Each number is 128 + 24 x the weight over its row's rms, rounded and kept within 0 to 255. Layers, rows and columns count from 0. Numbers have three digits each. The size before them is the row's rms in percent of the matrix's.

# layer 8 MLP down, 192x512, rms 0.0477, rows 0-21, columns 0-127
102:086159121104133151126130124113111147137127117131078098128141124111138118122113147133111133165128159113116119085143123087147164132119103145106134139100126121102099159157138168161158119166101108116117161147128126106178080114104122092115084141127126122139177151154130110111137111118128120145127126151176150128131099131132155126128111141162086141103113151127164168164137132140132155148137
099:156127089111129126135126171128132139100135130135153132103093155107128134159105106151161150148116193146107095145132146139132159152133139143072086155107083114102133174137113153112105112122116107153139089137148168092124173087109092128074117183095133132142161165096135130141153108149146142154144102177113089111129109154160062123155104134105117132086190098100117113131086123147137147136140
105:173109119149130116136122149117099137108135131097127120120176131159115133140091188104095107127098090100102144127181132133122078143076151090160127143130125125156105140165132079131130111123083148155122138116167133149125082135134138133180167151159126128115112128147179116107074130139126147155132153145140138107111146128117164134144121120108126174139165094168142133143125131130106103133132
099:146115155127093115158133141114072103132092131128104146164101128129105159161124112133196108124101090165128132168128167105083123124115112159163140144160119113131145184105146131128106098126102133080123135127121119067113093115093139133147076138121119136128094181173114145146117130136108122139143103153106159151152110108113167147147153125115121138130135080111145182176142119134081079123124
093:121133104157150116089125119122145163149112154096103103124093103112105106144126142107094169150119134135084165131114116121119168099116121095168134136140100157102114125137133151105121087096097154131163073187131121097117139101159119099163086082162113150123107135113126091150104091094133128077168163152123064113145110153155131121145143127126154086155103127118124105145095087125138112139158
094:137139117124116131114102120149152132140111138188151090116116091146135118117114149099147122116159170192117150140146126155154131076121126123113124126102143088136135103092129114127119131091134114155130106110118151127115154164148144137114111079143145120131135163069185098136130156150114111123113119133159136120137076148120114116076108109121156119160074169170107112134142163110122154110094
092:129119126138187099132143152146107153132113141134155154114120076139178115096167135157140090182156124143144125093128121110130130138096100165062126125160150116115122096098104139145125107130123110129087111122111137156124132105126123112124102153120142109123091162099152084148124142178171121153172160151102130136158069091128104142115152123146127162099114118137145158127112116126122128135120
095:141069122152115158086136156118130121119099167133173130114147110126135130087131171085116109128125138130137106124137157173175136080089131145098138143059142113118127100133121136126166122163112086143144145105103141135128119162128099134165114119118134088113082136092091142132119115099083119103114174097121099087123124135154082145118086141143117144129129114130073173119139140161129117149109
093:125123149154140147139109121170126145160120152110115095176159102150115113114102130173131103127112128136152155154132125147139148101147137089133130113119136115133128126143127147108098103109109154141138214124140142123130176183117110104116115153129075136112123143127089138133158157079154161160109131162130119141086088171152148120115131130076139181109130154199117120117111116088135180137139
110:121122098139142110090124121152163100073145149152160121102127110139139133101095134121112147136106118125138162134160107139179092129158122124089117151124098131151157073147132147168103189122132086167109134070163088179149117094140083116147114114167158116111138154106189116117126089123115154134121132135119159076107123120143156173079102089173124162114136099111143138137075143116126138132134
098:149149123118112113161123117166150103080170141107115111101152201110139163141187099091162098124172108117152140138154111129139126188159205122135119139132096135166150166123150112109109137134083116157149114092140124204141079121110090117189148119101151137110119115115161108171147105157144138142124103127133117137119162114143138146114175100117137133151149139157124122123131153145166145156122
100:112099160155110098136113104136126108121150114108127070118129149127134151169149111153118079131174111132094120157134139135096138132118156110147093106128139134125179137140153115144166106133139145126137104122149136115151159083123133081153160150090155124136176084154119131111100152143147122133120108137087134154108143119133152151117113123106123137156134145170168121087181094098144153176140
097:119137122173112145159101129135160153155136125098105166176150134159157153117070120140120174134135110133103086143097111141103103078108132173095178132132107162111156117127118115133137124104145129115086136142147089117096125172135123181158094121124100099122112131086124069100081149131137090126119082131139142148103112135151169129089158154126078108121136112159144097131156127145112116122132
092:161138113097081101113104131138133146147109120136142111111136076103077120115124135141131114133138150130112149133110148110141154092080148113143131141169141130129119139151153125154111096127158123090144140111159124143134166125184112115146111159107133125110109123146117136130101126098148144138121116195124146144103147164104105153125101133144134141108100078122162132136113090125108096145125
097:177108142097135095108100146126089111140118118153179125129078117112151112164142081116161132143138143122112159125135137147139096109104098125103122116135127128119129152117100143143128124099144091145134143085128156116128135107174106134142136158111108171149107159133114145130124122119142151172147092101149104159091126129110156130098109115136111205118121113115149099090125151148114140096107
102:147141155118120123116144104136132118137137104107136173170157107102158164178134101149145124165119115115126139109144075115116133188120100134141106112097137129105126125149113147146121162116127143171117126144141138094128119125135136092092084118131098115144108158123093102137134093127115145115215149150114147138161144135187116079151142080167112165176051171150144108092146144118110175141104
090:135139168089148103133099171129135109123085117168102129166174104134121111135135136084135130082161121153171107152082176143144130129115134114130111148104143167146125186137149134137151120105140126106141092107151139168133116122192143173119074102109125122130148118150108142138104116167107113103097143121108084118110180140138161158119098107122165127150107107153164160117126156137085164141075
105:104133142152142132157133165104140105143143129126125150156103100124118167145139095105146141107125105106135151079115164077104103118171150114159108085159125099157117123127086161140164123073140154148136095161118137099111167141142126131172113134155142097139150148157113144142120136150117156141118089110122133118149135137182089103116117121106126110105110134150146146132121133116154175176125
093:121146147113111158142129125110102126175120064107120108109138081122138130076135123114162157105148149153134067116110115123111142164098165116103126116173120129114137149159141120140163150113115139089079146123111085149129150107115115169132153104187096127120150131146131131108110130127120154180111142125116148143095105144142095116129097149148143126109122129152141109113175163123145145123160
100:137115122141145121139132124102140098106137168124161155175093091077123148126142130121163148105133124153133113111134138119118141151115127111128122140110109171143118120169113127155100151105073120138160156128135148159141111125135158117124115143128100165151142141126109169150092151157117165144120097132057126114127145102147145135113102133145124124149122122125169136147081093089129176101114
124:126160114109191147106136156143132143093141152145162121119156144133130077119135132119125137136098145143123124122160133137146143132112145143138105094117084107136116091105138126144130145147117124148105129113143114136155140110188158160140087126127132122078131115139186078125103125158109151134147134104126137169111154093127131099127131106159115132111122139139136148154127135113160124077112
100:166117164119100125128102109095120113136125112124133109079138127161143128133198145165123123173128136096122149120144144145121119110111097114132131134110134140166169154055081090145124105160130147122181158098132153064139091151137162135092123130144102157118129218136124134124121158135130128103089102121117180113140119100091119135096120132121116153118129127134116150154093097086144154154123